From a checkpoint of a small transformer trained on Wikipedia.
Size: 12 layers, 6 heads of 32, vocabulary 2048, 6.38M parameters.
Architecture: RMSNorm before each block, rotary positions, biases, untied embeddings, normalized queries and keys, some layers without attention, local attention windows, paired heads, gated attention, attention sinks, capped logits.
Training: a variant of Muon for these matrices, 242M tokens.
Each number is 50 + 10 x the weight over its row's rms, rounded and kept within 0 to 99. Layers, rows and columns count from 0. The size before them is the row's rms in percent of the matrix's.

# layer 5 attention value, 192x192, rms 0.254, rows 43-53, columns 0-63
129:40 51 48 50 46 67 44 45 53 47 60 48 50 50 59 55 50 46 44 39 48 59 45 51 50 42 57 41 74 52 44 50 65 51 54 61 56 48 36 43 28 52 41 59 40 59 27 54 40 58 59 54 50 58 61 62 38 58 60 50 48 50 52 37
142:42 53 43 45 40 44 51 39 45 52 53 64 42 31 48 36 49 48 54 74 43 52 60 54 52 47 43 57 66 41 44 45 45 53 63 38 58 65 59 53 47 62 53 43 66 50 50 40 54 52 38 40 45 47 49 58 68 68 69 45 51 32 34 43
136:63 33 53 47 55 42 55 41 49 47 40 64 48 44 63 42 66 49 53 55 55 54 51 44 71 38 59 54 29 61 52 46 55 39 48 51 44 46 50 42 49 67 69 57 39 52 37 56 42 41 46 58 50 47 24 63 60 39 49 44 72 41 33 62
131:64 67 48 55 45 47 50 34 62 57 30 42 58 44 29 48 50 34 56 53 60 53 57 48 43 47 47 55 45 63 58 54 46 45 72 53 51 55 43 49 43 62 35 38 56 65 56 44 40 47 57 53 38 46 46 37 60 59 55 43 31 60 53 58
146:56 35 38 56 68 53 52 61 59 62 55 63 49 58 62 47 57 41 58 25 58 53 42 53 48 63 46 52 54 33 62 64 67 56 45 49 54 38 52 58 51 55 58 39 61 54 70 56 44 47 50 54 65 47 42 46 54 48 44 51 46 63 54 67
140:42 54 50 47 58 36 57 38 45 50 54 45 39 61 58 37 33 57 41 45 44 60 53 31 74 44 60 41 52 40 47 43 69 50 60 65 63 69 51 46 56 37 43 41 47 56 61 59 46 43 48 48 70 62 45 53 46 47 48 44 36 50 60 49
127:40 54 48 71 47 43 40 44 61 42 45 30 66 54 55 47 38 50 38 34 34 54 50 50 51 56 53 65 43 40 55 43 48 61 47 50 36 62 46 59 54 61 73 70 52 56 54 58 70 49 43 62 49 40 52 41 63 41 61 55 55 61 53 59
133:57 58 43 47 67 40 45 47 23 34 37 39 37 39 53 58 58 41 56 43 56 48 45 52 46 53 46 49 75 66 60 50 46 41 51 57 61 56 22 44 36 48 61 57 64 50 45 71 68 53 56 59 34 41 44 57 28 52 45 50 54 43 55 51
141:45 44 49 38 56 59 40 57 47 50 49 31 51 49 43 51 54 55 77 37 35 64 55 44 25 53 58 40 37 53 43 46 40 48 25 49 36 40 41 48 32 61 37 45 56 49 41 60 28 66 39 46 67 50 41 46 15 37 45 49 51 61 44 57
131:53 42 51 60 58 32 46 52 57 70 51 49 55 37 50 36 50 43 56 33 33 64 43 58 38 40 51 57 58 57 45 36 31 55 71 58 47 61 56 56 58 56 41 63 55 44 56 61 67 49 45 58 44 54 49 54 32 45 52 63 51 54 40 61
137:47 51 56 47 46 53 50 58 50 50 49 54 39 38 50 47 56 42 37 56 48 57 60 45 38 52 56 64 48 56 64 42 51 48 52 76 57 48 48 54 70 43 53 53 37 65 50 41 48 55 51 57 26 48 49 59 41 51 53 35 48 66 43 50
# layer 5 attention output (transposed), 192x192, rms 0.224, rows 43-53, columns 0-63
130:60 58 38 52 46 38 48 51 44 42 51 59 61 45 39 52 37 65 46 42 37 59 34 37 44 64 29 71 41 52 50 55 56 26 45 34 54 56 61 53 38 53 57 28 56 52 56 56 40 38 40 61 59 55 59 54 49 52 55 38 25 43 66 35
149:63 59 65 70 52 41 40 66 51 55 44 59 39 52 61 58 54 68 41 17 46 56 57 51 46 65 52 45 42 20 44 52 50 42 51 53 59 40 48 33 51 53 47 60 48 58 44 59 38 35 61 37 53 44 49 56 40 37 24 61 43 60 45 57
142:42 69 44 60 50 36 32 57 46 53 63 54 49 57 50 47 41 43 41 37 51 45 43 47 54 49 58 69 61 55 46 49 52 47 51 69 46 48 46 71 44 60 33 59 45 51 59 51 45 41 50 38 43 49 39 62 69 44 43 38 40 53 64 55
136:57 42 42 46 49 52 51 47 45 40 59 66 43 57 53 60 46 67 47 67 44 31 38 50 48 45 64 43 47 36 48 42 45 36 49 59 56 64 47 62 59 42 60 43 46 35 49 41 61 42 39 68 46 36 43 55 37 59 47 32 67 55 49 61
148:36 64 52 42 38 76 63 65 60 48 69 43 47 43 49 51 55 74 51 64 52 48 48 47 60 53 45 58 38 38 51 37 32 52 48 40 58 44 52 46 50 49 54 56 49 50 51 37 69 58 51 61 57 37 48 59 49 63 51 48 36 33 43 49
137:51 54 48 54 45 54 56 72 43 44 65 38 67 43 57 54 61 67 38 59 55 42 47 74 47 52 40 58 43 37 48 46 46 65 53 53 54 56 49 52 22 49 52 61 61 61 57 52 45 52 60 39 42 40 56 61 52 65 52 52 53 36 38 60
136:57 56 45 48 42 49 57 48 61 42 40 46 52 38 29 49 49 44 49 60 64 38 57 50 64 65 49 51 66 40 41 54 36 50 52 41 50 41 71 57 50 48 52 48 75 40 49 65 39 52 51 37 52 57 47 47 44 46 62 50 50 67 37 59
123:47 57 39 48 41 44 62 43 67 54 53 65 65 39 43 56 47 57 53 56 44 52 51 34 45 37 51 49 30 36 58 45 57 59 67 47 42 63 73 57 66 35 53 48 34 46 47 47 22 43 43 70 42 71 49 68 59 47 44 56 43 57 38 41
141:45 50 45 48 47 68 42 47 41 47 46 57 50 53 54 38 50 61 65 52 42 38 48 54 59 59 46 52 53 60 56 53 55 55 41 56 47 55 53 70 58 52 70 58 37 80 34 30 43 38 43 31 30 45 42 52 59 47 74 65 56 49 55 56
136:54 59 47 41 41 34 60 57 43 34 62 49 70 54 55 49 64 62 58 54 53 58 55 49 54 59 54 45 41 31 51 56 76 72 46 50 47 52 60 61 31 51 57 45 56 43 41 59 50 52 47 51 63 32 36 55 60 66 47 47 67 52 55 61
141:55 48 42 52 58 69 53 38 47 41 56 47 47 62 46 53 62 44 50 47 45 57 47 55 53 35 56 51 58 68 60 42 52 58 37 41 53 46 40 59 42 60 49 46 49 29 56 33 56 48 47 37 66 58 39 55 48 72 49 32 54 29 43 62